From a checkpoint of a small transformer trained on Wikipedia.
Size: 9 layers, width 192, 6 heads of 32, MLP 768 tanh GELU, 4.59M parameters.
Training: a variant of SOAP for these matrices, 252M tokens, 3843 steps.
Each number is 128 + 32 x the weight over its row's rms, rounded and kept within 0 to 255. Layers, rows and columns count from 0. Numbers have three digits each. The size before them is the row's rms in percent of the matrix's.

# layer 5 attention key, 192x192, rms 0.159, rows 165-191, columns 0-63
087:157099123160151139126118126146139188134085157128116145163183085153164133129131134086092165132203160164116124103122168107158136138128158113075122082116148070139153120100194163124165198130093110
091:119158169210089162197122110164179063189117148103134134132134100118196134119150115090116118123142166140151141102124123111123099129144136131091088132081160092202143130110123158185107119129108152
103:130089101102109161077127083102155154141086131134063192103156126196172093157165141109114077126115094094117128121099135140135108156143152155069158169053161094087140111148141138135219163136132117
095:100087139105171053160140135072141125224113105129123074111096177118136103074144140171096148167135104104148154170172147162122162164095115120111157136122112149094099138119138138168139156130163114
096:167107145134103154153103179152191174111125159116152104085115075122151160119159142159181119177084125155095074140132156122157178118137117086119176135110144102159141109146103102168135180167099150
087:153124122150125108123098160166135128104104109129168185190154179087106142177163062082188104138118120120134153138120145136140177117091145117119134062145081137109131136146156150114142104096144178
093:124145121099162163135155129096155122153032117060089144138188090107159138114103173124126134129131125166153139064139169115120124093163099114108113133183041118120146089091152087150131110130118081
087:059127193090128140149177087168116134148124118171146120129110118146115174157102146147093146120119105106124128156127109120104086130141099092125124108125148119113172100063135048086149058155147169
096:157161137126127141217153134175167180126137151141127133088172139141098179139124113154203151081120162171190112099076122133154051130086095117130179111159144181189120150143118094101139122115106071
097:109140129185173118096119111169132116140150164104177136147118154099120111101105082111145138125132117075142151142117109141109143138134177101146142166097161142162125089073158102112102150164176073
088:103171096177084115073090076101107170106127088121109166127164152142113120157172144155148188085143104130099220175114137158104134098173175090138155121158105144075116058224093119099147173115144121
098:189119150162161091114131030078146144112127153131133126137084139107114169119121127112143173114172105106120115179117163161157130132124171101098142152143150087137119169144127112115171102179138124
091:171137131112127151108141123149094183179145129110118149146161098122089196078162100128163144137134133131154143072087141169156120212152094121109129121104150073149111122145165155129154116149141087
090:158092172044139151158086146140142169077146122128128150138176146139155090119113157160081164094129134073080155131162140132068112124124143138167142111081107108202120142123124147154074111151165116
093:178119068056083148115096128155091115127132145127116092153131148138141101105173126119187134066158148124167106128108184166080188119138132126128154139071154053091118150165125071091117146132095064
094:080148160049149095136100067136115197118146100125175108167150116099160046127101125085119094130106108160130130084085123191121111135139114113109094105135124181125127172126108113124109152120149097
096:110176121165147090133087102099098136156102187138092096124088162148120135105062172170111195125150190085086138172132119144106088098167094156122093063124169134167101182162145144162115106165138091
091:086125147127130071141126150131150139166126149114166141102188142128144160121073182122166139197140131190107144072142132158089149147081107176162123122167176168083194101093206103153110135142121163
100:128109180113099175172111089126098115125145124100107135123138108159168115187115182135188061109131123109143137130149129150106113141156152126160121187144119126138120082161175126128067129103112119
092:175036138151126131130174151103164131166160123165157116077136084112127156184119151132105129141056162091158138149165148089108067084143159137155140159144220116117134153084127032104150127095089154
092:134077113071119192176174110137107123103157103111128199112126116114087103118099112155135138112095087122159208112135122118130161085117104087134113149130164103155155146107135104133131144099090112
106:079163150104127177097107113130152128125150172136110046101173103119127182073137123115122091134147121109140122093086131149094149131130137094131124146105133130137113140115101111186176093120187130
096:139120145112130119053080130154104161161163086116105114179137095165084161129096124111128090176061134121177086078111075120144122127139138046113166156100153152109110079159140114162109105150096116
097:133087130092134115162182112150117128115084114157127111115152158147119153155104117187120119147134080017145152069099132116109116093149162134159106116164174108080139193140117136204162094089134140
094:171119154120164095156062059135102072123121127098141133156091107094082123088149144126161120143098105132119101157140134104089155159102141133075132152148146046168096132158074172140143193205158167
093:170134109148119099159133169150133135074107157155082039150097162133131135118106164176107108125144087141134176172173096102125062107082154112141136131097106148126130129145163152101124146112111124
099:138123160132116057125140086131110115183143134132089081112137095043176149157112091052185115138187138167133129131096182115122194118078184092153137115105091125153140130126119187107152116132120125
# layer 5 attention query, 192x192, rms 0.165, rows 166-191, columns 0-63
087:097151187123129186113097124108124103175125149076152098143134165073185116176166111139147154199126168125154120085147106151142104143049076125131076136116097177124082121109128131126129140126102159
099:141108041093139130167140096154122138139135122176163167079110125183135128147143127102164095131124202148121106118074131136082104130131159138086171133077139084113155065082104087142149164134149109
094:178109140055113081103156104153151137156116202109108140135105179080149132127154171182096122134146158090075084177160081139107104093151137096087161096105185122124138153187147117159143168129143120
089:157147153098097148147063161147225176118112100144160077104128102072122159097166133122145167075140107130100117121093083172143147144095094186087186160146125113118153115175126108125145116192143125
091:122124174136125108184133155116121114154097132164202135161129147127129123156090074162169118153168092137171138173111180135118144171041128076145113103158119084105199166197114109088148092145124094
090:096188124086134120064092132149058171097146168135121097208114114126127147149127118187162089156117144124106113129113139173122092152114138109057086144137065107150201109135172117113095137099087133
090:111147085111123132126175132121092133158156094098152120121114109197116089145129173109209102139138111111131127173128092090111108096165116168179185121153053090130158096123120101131151122148144173
096:089120126161077116163142163162145179152128172122181135081227133127102161109091111141151120186124174188164137098105103119149112151209110171149159146081124141102147132136096116093137111138136144
096:142136124104134176095176152195149176156135124106131173119144111125131135154101141075093171095172089046188131169092045091099120133084184128137134143162117165074101117063175152097162114144140106
085:173171114141078072132124119114157160135140121128131207101141078081155138073112104117160146120105108169080170180123101125112159104183111086154080126057088124143153108142123014164099193112122096
104:132092116114146127151116083111156128163067176106140124167115113136115100149076103149053120151190136078118107193168094069102112168129154057128112119109133104170101147148092129144183122159157118
092:151123112119136154115096171101160162121134157198147174137118161059135124136118140187173162124073055148205130114117101079136102124101117091076171133187133107104084149140184135073162130095166129
092:176091042098134118175148188194085164092106121143138173082129155088176131138064141194079130120086120132040114109122161146094148123083133141098105120136128134150093128142144083100125115102139188
091:112131087072105093171103038160090158129104101118127113096111156140107139137178182099139164108129094102125137139152125119125172138124128155136111118156129067076135211120103148072090122107078126
093:124146128092094123100123136146124160117124103140154133171154094111141147097128107086100112152096096171126122128090101138156110087084142103120125079178100137138103181081077098123129123120136110
098:095112127149075140086109134186108167157131120144138119108164123133100163127103153123125144063107179067128125181116186111109093150165141131135092052149121168136113152081122123162152083100179088
091:144131149086063062131137099101132171165106122174166144129133120139129113091099141097099143132100131138158142099177148159119092129172118091102110091142165142096121183105134163137100114188171130
100:110091131090078094187074088130146156116162099089106133154122137127181115175115119076132106087132147161138144105104117124130130120167104117198140182150138092178074114167121110113157144130136130
098:092118174126111105152106119104172135140158145114083083176064110123095141133130082140138173162086151089149205136156105134142103163171109143134134173121164100185127167151155119099098105108119184
092:176144145111106121170071078122091091077158148158119181152151105117112120152149153105148132094087135103172158139190120131134083121070072073117167094117118097142193101142116120180110133185111131
098:083150082142168159100107126143137146187160124153109094097157148053152186069172095103125136158134101059118125108106071113115138080080122090136171119050109148157071125138098180144093093155187176
089:165139105142171139053065176167145177130138105126122124155159132188166130107142068094184102116080108114161134087143152149141129094128103077087152174073160088138113161180130123192037127147119114
084:116161134130171103107153142172148116198135069171143162093141149121099114163123055104152146134118163072172141059143215132167118121157112135156059168158169119119131171128119146155112109146114094
091:160203124161167168165149126126138095129142132138094156208148119153108123114208157178070105070150130123068130125146096252136088123137132142100126163075115078118140154120118152127154161166133135
096:107092137132117114149109155149129174115098110136107087124079124146100159172079129142129092070156137165075133163147107167108148105123189103146161098083127145105173131152104105161099076092100159
094:088122112146134090169137108109153078163115130120081078111129104100177105219129110116160122120164175106148152150138165111130188112095183123127078094062103128105061163170128189102150137137100166
# layer 5 attention value, 192x192, rms 0.144, rows 160-191, columns 0-63
097:129103203153134115125165135142108083105140113141113146115134116132153106065153130181115082113145118117100131173104120148157086154164105174125072156157151119153122176087147143132143111146084109
104:108138111139083110068147180071099112050164179168148130112150137144117092178145148141085117144097094113120143170092167144155138150151106174173118197125131098123097176091163125145163102131104076
094:132187132141094111148104053141117110166130139110135166158207069124095165109131141161092105155161129171085077143133143118118102118133123176098156146105056160163103147073132108154129130119087124
096:083137132161136163070090124145172152089145094159116163161151082116108090164135207136116154107105124090136142092171145098106119127079180155168173071093131173067083116137096090127135130145193089
098:157126092081167088136118139098127139120102170081124099165144119144091120108174171091128091099068165099135165155157157158094094149134127138102109126149119114165102162136173164151076111122154121
093:168115084130162106163123170152153093116138093144135132084173182042130144115109170158173167151080090137108127104133103157170154112120133166180103131127151114101184119153124106191156128149122115
108:100110100078134059156160110153150123143082091141156146163132128119119090109129170098090122124132122156112145098175131137082132171209112124063110198113163123069157127137184117189125115165165112
098:098080097126102148146075098164137158090138105217111111102135173157135091143100140049142164057148134128160118090136173092108116121077125104175132068174080139160087130047067118107079117145184174
105:152129085115137151132157153108184104134147076193126119120112173166103107098144128082127103109141117069170105126182122137109127090106155118054153126178147158090163138210103110105149076141197104
102:154149150114146099091143167074142168116116111195194176095132130172141108157056140054123107173111099097100051174188130131119153166130116118085137112168148152128140134138123156106116126134109091
096:081169138148108179194117131172103171153164114168173149117171177090182132147046140148054138108058173146059134155073147148127141125112102065150161126185110161140129106146129103098189081106100137
100:142082083129197115175111112089120131143149123111105131096141119188179093151153142130093135126144162117088138124097101174102127071177112107139115139089151127116143117093068167165022106123052124
100:035100125119131133106148174161097125144124110119148116110178144120110130158124138105157154123090117107171104119165163120099126086163139150116133049091076129115221150114180122163108173140123166
096:148125176194149104200142137145093146120121105171078060132096097185149084152115173072107127061169130167057129171158037140160145088114119125173156112060180137066080070164147048128158132155153141
102:121185122096154127171124159143089074159124131101120077144134161148081117108112099112064127152129094126162104135101161138110152071169189115106074067137127110097172169115152199013100155124163091
092:078144112163118068125158120152114126077142093112165123110230084175127131166126086145103130096118119166122136205153106080134103122086098121064129199172097176184129122089125139188127110094092043
094:181154119188122068112162087137094118132094150159141143157152106119159175083136169107108104114141122140121145089123144083133127142097138090119131116098173124158102154114116118124112095143140137
097:143157046103107091127097129132150155129108146129173150117217158158112113139151098129136133088103143111116171135115121149108131122178160146104086072095146072168135154106142160090125207130147122
091:102117132194148192184181080141184103119125226166094101102144159137107092153085195082117075153144149182147143161137161115126140098093095127106104066173079157066112133120115147158120132178134075
099:138104155215221138129168052126122149119137206107117104101151115106126143112122137140156187139113072114096069160097120148158095142112199156148152152123117103111106083124092087121086117166106147
110:117096047066074113155090147120111139110140127079128095162112153072185191150170088167121144133102190137169158111120145095104127141127103101158070096103136164136159113129152172131059096155077177
096:090109133102132141132135153172088140150174148148100157074152052064167131154121141135122109138155170117124169169071130156103127104138095120136123124178105130095084149066098129155162115134144126
093:157168162164109147105129108132164083071151135101121178105119112167148124132082187103089141147124141106101115090167114148135140097184107093189118191169124122166098187095135125110118127158092131
092:124182139115136144131111161127106081144151175077164088169163093163120133077101125136138169150107122117120152191162170124164113111160184067055151127095123157174130099162119124053110153126170148
099:134138109161152157105163129127139145093140149159108113111139139176134118183144108113080070155092087137158137068103157138137133073105092145153126135145110133140145155152135171122143144152126124
096:196146102079106077121110103150156111139179100112135110149100143108153081120130150106050146135141154061074120111113120140151117082091137136089088075113157070149102132139135037090145131145116127
102:133124129160085140182121138142134139109118070163155122158145125104161112138132132107116111155112172129174084155129180096106159087125129089150156078174154098097096112133104128146174165144148147
102:091045190191133132141160121134144147096082089111133158077142119108107140111111191100132153139138111167157120129142160121114137196111183183137143157089102128096163195160104151141135114141162069
114:091096122164133149104125120136102125134129121139098098119190159096130123126073093168163170132109094095125091091208201098077134144127163128088131104133075115093124126130145059103125183133141117
095:176120144135101086058113135129086106185135124137150094132133122144154135093107150123158091127158113167106115180148140161176150126050152156099094169095153112132162058126134177171136107136126140
089:100121086166149133083112054151170099169157151129179134170169131144121138131096117176082118118164098161146085076083112124098117189166094186144098142087174168142127073141188165126114187154124165
093:117161133171158135173166155123106095160112161132156079127153079179162149136150170078102131145146133156073115087103183122149076121072153115200111175110161171055164115119128131128134122115055127
# layer 5 attention output (transposed), 192x192, rms 0.134, rows 160-191, columns 0-63
090:084154105112113089135083164109151153193079085181096113107191108144101134132088145120140120142136110098124127109078112133100100156062129127145128159182141136140125172149094130131125102129162157
096:097161194204167072079135158122087114148127119086100109152134097066125195118100142166189125166153183149131109102093105092073117076072141123168115101084117151105082164145117161111170121188117140
089:108084128113137203152139187135118133115102162070141101096033135187162168113115135120143148145148064126157157125082118145209210112156138102200141129100157086149105095129156101125137110112121113
092:148100170151153157132131068101110133095146085159106146107102141141138107110067091177166084163099172193141092129123124152103111102165142149097147120128183149139133131111115050156099160118158179
096:190169100124090136120128084090176126162086098141187169087145124117124114148124062135145146145170128137087095127117123074176167133139114129082156111126129129112138166097070161117086100118118109
091:143104132101033104069082125116110100138147126141108139173077079183161148098104119097088157106091164152116102105120101120036102153084122084101158184157131137152062157084142154093129111129094116
098:105191198077120158146165149144123174108084175125095093113209113158142119108097121136180114116146147134110064149110111166144110097119170137168095133085147155163131125142131120132111039157115163
088:116141125098164119105120195154162100096141129112135108169149084086096094151122144107179127186100096120114125146094083145079093175138153178089105121079127150136129104132129140159176250074145082
093:114138123101168103084095063117071113093122108075120190098119044129176075138087121110124107139096162128101120096120139088145162120125148111099063155117107114179083124128151119130114177137091122
091:074117167120134135143110063172075150094107113125074078084168137186144117124131169108138129095150114116083172145167121120112115077213133128147151145112161133109149177136199111116139117167135160
094:099088099111167068088138079123152116114130158106117098170110099118134112154112150105169122105206145077113125154141104108154154142178148194094082133202124168140074071089122176121150173136133167
093:130103137165138157127147189148099158110084116110114136153126116129045128133099093100192181149079143200148140145106107127169077149128100248109129150180059128094201119091112074145144106095094118
091:130108176109204146198122097131131176120139160136127114139123117113106115103140141127110120145117105105093112145142147141065106142133144131191091147111137156155059143130067098087092141107175122
086:156134189106182145081146119122139191150148134146151154130141119105116113136129139134156150120100161190172164111161149065147093135140171162093175162135151120153167073129094153129126162128187187
092:112165125161168156082053143096124173125130103096155108132170176106168112135094112109146118122098080099073115092151129154138113153166111149138153126124042169190098158082128049160099118082093126
088:151178142123129196123096116205147161176145167063082135106075130122134186160142091155187137151152167096175151099085148171122131101138192118167106090100146101120102104134154122093128090082133135
089:121103236022138131105098155097166128134111079098156155133208131156127131145180115123169144173142076133170114100144093169137158142095135115147121150110139089163134126161140161142184044126157159
087:138154164116132126131139077116108078149138083061173118158085106126089173144161147114151132157063129094141069180155104121129090141114127104131115135141152143078128110098104103125149134144132134
086:144165155073109114137168142074137154121119150153110139120122056099191160134094084115111172087077102104141137130151151179111089097181130130118134130116155136174089102137099155109169123167171169
092:135122090120079124083176142141159145125099118159157153072155120131123132047157118117131117164160103166142186187130138113047183128149125130088172133163108139134165139160133074135202127156184143
101:147183175131219143115147091143139125080094112105147114147149082120132111080166140156168114146080137106111109085123135151204121149104098112120118133167125183091155149088178095106127153091098132
091:106114091180112202099128141096134101096155139108118132163099129158080097096186177075078158119098107132170107096119103132158148107086135116171124106130150184116153107194103129114105163103156087
090:044105104132110082140208148098080133122101112123137148095161170122079105150144146164098111105128101120092199164050121135106110140129131122143151112163154176077136144111147134140180122080131107
083:154159190069094143124125138095169126122138122102145110104079172033141120136130109131099113155119066133075139106164134183155150143127115168139135162115127131067133195163187161111177192120116132
094:161151153120151160091108109097127100142097114113158097137133157119062115121056125153101129143139175127128193138111143164134129140201091133137156111117185176068152165081076107139069099102186089
093:066157113164076066103177139145071146174115102142161138104105131106143120154128097112150114133075085129150116136151178093133144153124110161140131131134071190101173126079173136127105115107110090
092:103107151188132111113161191116174166093145138097132134089097143098140145139130118109109166101124100156066194162150085154173128163078179183167161153111090152115076156100100131098101194157145075
089:149094135117120098161096155127111129122119089099094134119136090096145101112123118110067083109150129137098095093079092148123138119161118131144167125136152103193114091172115143056124160117142113
094:082143107052126125156099144156152174121144190079131163091125124100158119154132175105073096126200107199098125114184102090113106138163174171087147137100155121176082124181102123202152187138121156
091:125090117102132083097114100088174075103094116144065126124095212116095169169095105102153123139107123187123113137144099097095152115160100123126138115122116103122107128171142151046141066088060133
091:093170093091136134142127136123116127058114102190113106118122109090092182127164136137138098145066087127134214109101127115147146133093131027076173133118134123130136163111099087164105111125046139
090:110157135188149166143163129094133143106150152099165138162163137152127121107112099115120123136127156034151169127101083109166124157122048161142148101194162130121179116147150135096140087214141120
# layer 5 MLP up, 768x192, rms 0.153, rows 0-48, columns 0-63
106:119129153114078156129086139139159132169158164155144138134095179136147120176090077158061078135125162178081133087090140121139120150099173134130134107145087137179132183144104156133084132103124183
098:091069154124096110107117123093126133130142100140130096146140156142156120077142124183124055071093125152108164134082110156120182143119131128113173170139174139159159109129089098125135130108114138
105:130058104138141083153126078048139122158074109114099157139129147134146078097107137163145125110134149145112169104121147091198129127118147199161057126155141108158089116128139154116134167119101125
110:201155075102146140157180167068141129105159130097101139058106121104149167119087085197171157114103141144168172096157158067119166088103124124077135132095166168132063195072150139142115145083129102
104:157107154071158084137077093164138157092163105140108123126140159146078109093163150084070137159117168163118132150160158123143112137108111091045091181129139187112204078133110119160106155117170169
082:130136124152035176152187138128120107089125116138153135115108157156105158076172102134126178152160133106096076167148146092158153099145116075164100165114074127145152101149063142169154136080078088
087:104129114182164154137104136119135105143141133151129137120098146100152080116130102180057229080126127154103145125158131129142132138138190088138097098128147205128100107133161131142129154043149087
089:123138141167101102169117159185166136173156137120148133106153166130121134107105109126149179118183123130168075107159120126177146172120103127134200096123109081126080143164119132143129123153109144
103:183136096127093171068180086152125093151147187142106120197117124156097147092103125095150136138067092123121049146142125137174102145108166191097158087113077138118138136159158144098115137158122130
110:156145107194112088099153103149110089122137126117125160118104134137108125157111145134070154123173108151123130122147149127149148151166131079134192140094162148138140087058117103137052169104115144
096:208150090173076202158144154124186160151130167159158163103130131103058114160137131136117149148142065181127159125113184151183122104096108154185151117108142130119154154069142087144087113067114137
090:142134127086089134183155137153094138153116168107102119147180121201093160121144095099119152140167192079142151170146111170167107103072173121061170171175124145127143162141193183128143072072169060
102:092053153159087159135186180123143147136135202155121147105142201120085157096144171119132130119162107144163148174162098122069108177080099084160144125125080122141162065152154134134189124145138156
100:203137037089119123106121132179061084128118171123111164173107085075152167153118129179111125141133110104075133156139152144152141118176100122159102131108177120153127156095124158148115095098106126
085:163118182133141157147144139137110158157126159184183127128126113156157097160096141090107091122118104085090095150143159114096137174193108051132166199161124098110083179137131138117127091115116100
109:101091135159105103135138168137151102157106098129059103197112137110142049098117182104178095164084156116136111135121091110123162172148168130200083153128160169096173126148171157068099140145110193
101:109155106124115110191109213116142168150182123074109091132120129139112147176122158102197133155115136107148108121177141123073080099132126081147120147163170173129129167105158145130121123179186124
086:131131124139123120131111165145165097107116135143164165189128168147161105150170145121136093204122100072206187111084134121121117140143154081096109172185142112097105134130176110112116163081076103
097:150146137163146157132159130150103156112144112128105076135161136068061086152158126140162149132191140191091036107107140218132082118073102102154136128123097152095111121125174158138144074129144093
103:151189165133112150097128142163177157155159171166201136174166105159110166177119154159073143092120120145140108124077120097149113088126129145210108179094167066119114140171146151134168189107123099
098:177115144149149157143139146096111214146196121155095083130115077132133150101197150132095089108163119089117160128132124101143122221090110187147136113143111136121142061163189080146057176106138145
099:126172132134125087114184160151120188152131096143087133166108104150127108137144089148128143083160145161089110103170125114138135144142123206116111167099128222085093131107121137118150136131100093
099:052186092158162163170081102123151098105115119153127144123123168129116087156157132080129082118090128090123073121154075071146132159151145101158073139178180151144184086101107158130135192103069147
092:119197101103109142099185178106117139088185125153150069115100196090084154068115126074133115126164168078119158096112124095128076137135126106129104130129139186112095154116077206170083146090115144
100:163112143133091088104124074159150133134164155096128156110090057207124158121083122077132125118149154092133082058086107083094093113154111126080078136073113172115095177129141155185165117119095128
090:063165093100082147118150129077126158152156091111111197093129152124182079180110104094122083126146089107100163150138121042108173092137059154173146144083094169126104103083131166189118165103085080
107:150105134092184137221112182115157106174136100085169104144175091189155125069106181144098123095147148107134125098120132167127163085085093148104092153128110188136111117138148119073122113151165159
105:106125138154143144149048086173124135163099178064097138203058155177164134110191076171151118179156087144082151167074117108122071088064150109103104193107168141086090103118158117081148119028167100
105:164140143127146095098084153147081160149135140144127097078071156203162172180059119120100164115137161142105148156126117155141110102093183093167140133209115106153111134141069123141153151103146080
100:094163123124059169105083066169105154136153157131130115175123127146079145106145136180125138085124160181145124117086100114114100106078093094123095125118123103125123121156137152076114135105105150
086:099143189144150183175102129164051135109090134096138137092109181140114120178127090112095128117160140134111123098069110111139127100204201126179110167104113136169165120089161144126059136146105097
100:153170109098154113169094121072145139138130132170169136112081110201195197087096153156177126141114148120149171206115097136037130153147160099137133172114099157126105114123147129141135110133145179
077:110100160117116097147119128095115123173156130094200165094159143138132130137168133127117138083105111069160119120067135159189155112169097161129082184144120104105090138159148159117116130151176125
082:104122204122089197139119133158180160151138096135153135117103186159069135100087123136136142179103131205153055118144140095105119163097183111064211105138114132084137129109165129133102083121170161
098:088089177201176086170107150112131162113197129185080102134111166133142118103123127210116177118121140125108152127086167173199151188115129142159124142136136144090169100174156107095180106115154116
083:147150107160170142162205119056116104052100145104129116169144159114090174169096148093187177105161138146178081144125088122133188131187179163111127075139137139136210129139135175171141153134106080
092:172164139126088148153180167112134149130142110123079142120111126151150132189109134088156147106119177123109124109147143135099136123124106126100131124169124165163126138119163163198102118100131119
103:108177076142113111193127052101100093148191144192120164092095135156087120118142150139115126124123127081124128124106130145129127128176130084110108084181142140193139150171159090133100161095159133
103:194163119135112066103182166175072134150152157112162098154129144095133185130111102133139157125102131161187118138081177165114131077110152123141146125084127156136132190108160142159112179110135132
095:086107085139120157116146124096124161137122111109120162163118149116160122070117115103183064116092139160063157128094136125141172134060193119180113107169051106164103178148122114119084127193150103
110:152160164192098136159094066111130064179139104124149114164128121152155221136074131099136065078176091166138141067185119141104093165085139113142176118115172113108187123126145107096084134101143122
099:103173114170104142132086138078092094179165136129119161100211152182139132136104164155105082040110100123139176100101121128139161085137089127170120136047155116088186184143117140171113105171126155
091:112172147152123025111122116127140182129123165179088107137111099168127135113133160181149091110105118134159099138131162140103067108195164168040119080069138116134182162163097130156176126185131108
101:093154168148109060158172128113197095164169152146107170191099130098166153078139080098131104119156233097138157120061145076188144111083107070130108144160130121121151132075126148082148103118095146
096:143153115137148118152165170116091093138160129151180109052128121142129110165106103150120097123102161146109185109211201091130095118126087116227067127185151177132110103084126110109208132068138114
095:095199117200123142150121092151135175102114099177139186139135090151138099164151117133100126110165088154192153133102164067123166184106149144181117149154076083115097158072118134144133143156108041
088:120098084132128151152158162161122144147102123127139105081107082194116100131156178165124159181105100153125111152111094132162146148114089128126155140214113134141154130119179162153094193082143122
099:118136114142175166137069120196150163152140121114096144155081119100113116107084148109139119088117110074140146120163122102139158089130164100109095128119173092144097046170130148103055158094082101
089:122116122152136084157110086137106062113170114129093121138172155093102090134152054153134153161107107109129121132129137123125120155128116162162060104148106159102145126102148120112131106173163154
# layer 5 MLP down (transposed), 768x192, rms 0.149, rows 0-47, columns 0-63
113:127095089114140129195064152058121136123115118139155093183099124112154176175090159106138144110152121121131147073166178084103095155090126038141116086125158098126104113130078167166136120189150101
103:170167109172150116103113106149211159126082128157180084047072176194182104167160136180192110102141092085120089123177109086128084159166096194172104110119108093088138145137061146130134102123106145
106:109129226132178168152150102096100141140112093151118120145182106183102161143122092162173113153169129046113083094098092141122116100076093111112138125154124160172158120146173195133080102111122124
114:173185157098081130133079137121146095146178098167180075114120086107169120095160115109119179183105101159143125153121119086140132118100076135120145105084162140124137142119042138165129167121175092
100:104118155109108176075117130066092097095152116135108098161128090105112150164083148129146122094133136172189127163120120146136114091134127087149111096168151069153124085222104140168114126136129183
083:129106114134120149192145095077143128156115130140134101128099107152173142110109195153139109110162173105086172087117071144130113109128077143096132103122136178111135153140078140114132116106176173
090:078116127138174068131161094168164109132136126134123167093141136091110109132118157105158101149126095213110149168098141119110112095137164147137159110138141097163104127164069070128131134120164114
083:119140154094159073135119163137105157176127164109102153107172102135102180155138154132177089149122205164123119166132115095116134161144141159180108148101103121141109097155094150115136112118070100
128:075156115074121096050119117070110104106138153083182196169160114180089135130147102139150104096117074100171120129173102106120134124174161166138170168076139105142160152121174127208133111164093145
101:141103197131079127078058132040130169121083162080092174104140106130091146134156122169088155163108127165120122148114139167123131138165195120163074110155171150093147093136066119090079119115151129
107:146117150128124151152084077124080174076088090140113120179056222099174133077131111125095096124116065094154137116088145084168108089086152070113074111082195118154109155147125094156057115121139107
099:112086156185125149164160148118161143149187122153131140101090124072121107089117186104144134125132088111098153084110151124122107139144142132159194126168111159204127122195141109105200148098125124
111:155168165151146131130097058096086109145160110130127100151100099093087118135086104133132170114038178120078175119095163170164103120155140130123084140114133122148135134113139121108071120140165138
109:121120113158098080153134117117138131096117135139185143152155074158087122149166122134105080108104129138141129152139165133162146143148135139124171074112136098127150036116047208114123105089162131
065:114062107127186144153146131142101086165120081139151065118102085115107105092128161107092134150212123124090133111147148120138071179144155173133090109104135086126134141191145105181132077137153085
107:128096143169114114123144119184113097118153128111128092118184092152108097131129136185138137139080086089099113091122177138058089164143114149175116069090147168097162160162086135121125180172108112
102:120080116115130126118170068127114087161101162154162134084122087206138135176080110156130177162148096199096121106111179100174098048174100108098151135137133194134141115126151137069161146067122105
072:153113120152177072112162112111093055149106125096179119114098091123161101125126133083157096163139138220099058103147066099178154116175102142135093094153083057141107114151126087130103161121113118
102:124080151137082153130106124097093153122091169151110098084147136143142111132124169114066077146124124137097115145184103116151153161134124093148110126172135117119148067129129112121141153113100138
113:156131170120138095162143081146126187074153118145170120135123143060129098147172114121060117125098153093143158159142149193162109135097061134076121100114123145113161134125097178179077106098141106
104:126124192169127083159068151195096126164111102149096103171151097237158191200089109074143118145184056184147133167098117136087169162164102121144077134200152121151140101130124154112147113139118132
102:120167105127191067132133112169118123153142133145147110144086179127128164071118137069112088135144133129086140151193128137121077081113099122123191121151144045081103107119125137099147131093144124
106:102104100095083132120176138064157156118073151105098034075112158127138143143170135110169165111140130161178116116181133167158164107123077199127165152120118125134133110126104115121113090128086139
093:147055140156136139116126104121125133102156107155156103133093160142157177147118114119152185067070127120182136117134098169076098106111142125118187134101111139101163182150132046102136127166108119
102:164127132138117163079121120127165113141153129097114136062139149113060083108106144159098128123161176113175161106163175119118088102130159081081161134153108084097098080164218139164158075099121148
062:131085139116139075180169080148143108184123154139059181108089105130122090088131132076118102158172109150091174098138129081123110149126054119139081130069098133141103124108122147171141118078137154
118:106194159070136111139177098147116149167159197143153119108182111135162131140116118095096134140080154153183110148142164109090171104092141134119130109100154189166174127091156078170137110119093056
112:086130077106157120136112136119115148091194088175136137167087103104199116137073140110114129092194125106141182147095095139097113134131073094156105110099179100123106151062162147169152113112196168
107:102195135166157163187177159143145132134135157147134111139056101149126117143132203158195189126159123108115139160174126066118126099086121171102142143165118137060170118129169090124094092088118145
100:131128129198125169145146192119160140110191133065070142121171145200139141125120091128148087161095161127085087138131197135133123148074183114119129054114145088166131085096125095154175128126144138
096:114146142094166188152123177153105127122133163125127110101187131097143111137142137109092123154131181103075159073154184159130162083129183087147148176114189127151063093161130124103185119137136172
103:135071164159099124131065100121165196117186178132114059112111090102150118138081123161074135113115112080099133137178137132134125109149158165146089106068092146172109145197179114142116150117082120
078:110107152112087139140181143169114108141161087069169112051102170147130152157105144125071097072134154165145200131125141131074115068106155106166115123093095119148082135139138127093185137050141085
079:143124120138188067126155124154145099203115127130103137148141059088113058089127168142083147174080131139142173096145108118040071130166140124119155158101155079113170091064174141095142175094108118
086:139136185171178178157113141088104147169133135103075124110142106104160115158180136169120156116139137157099090228150126141083142093118113125103184095170178119127101103177112147167163164112105117
084:123048137142153094114133128096081136129114146178166132089083123110148141165152114088123146155116152154156157144162122188137110103073081083134169166129103148131093126102164111091090095123144140
088:138162114067232112168088068126145195079145163150124086119146118095104129124134128147090084086093110182136128131133174101173123153133196115122146074111135159097092159168133110160122106114094141
105:162117125074151164161150136174117125115165131141095094129128153134048072082153103100214140118115155108104141158086124135103137134101110100150150146121149140147084066103093123096160135121131075
104:120100031114132174123112124136130135127125145130142090111117135115102110121228042149145161145139080182129104145098068133087120113116130123109169167174103146128109193117095097090135141093111086
099:152094134110087164127177092104134113109096084134115119122138151140115138138104116118192147121172179084129143161209124097140123138112148116201168133178143112139076155098099146155124095136089117
112:172132167110150075130133152136150122133068094089106112168160108168131111118177094070087151143080110116142097093177132089108147102095149087156054111118095194100093105133114103109104161128142200
104:151123099144156151177158081117115134071098132120118113114103134167135107123139131143172127099207112187175177140124040130110149146114085116170189195136128084107171244055179154070191146159171057
095:166096113153164158200131201128121094120164074141152079193137133195124118133155121086111125103114136110135123138142093113125136128074154137116152107140099090076089138182145136118093109138141137
104:167155153093123138176137104148067077101060093208136099185124143116097127135072156124150111146161118114185104122078097146082111123165074118131137139108150157120119100121124145113122108120082170
088:158083119136140125126140122109130191112138120152078133103076076061137122160086120127170151097112135130105151142105077165158061065169158098082211142162133145095094125197114169134080106161086158
073:125125101129163144139160112165130068174147152117116131118125156135098139109145186118118066145129101126070182131109123165146108161117107138113106125111141115177136188140118149138186116045132128
084:115114119136116164143114150113132094128104096107166087167117130083213150127165110138100113048132138097134169116143152092196130122086138117203175100096145142021121107135137153143185126168159129
099:062149190132161082148088202123172135113158091195116178113172142130153157158167150131127152134121106117153169131085143154029131142126111097158144176097159134116241157153152172119142101146097170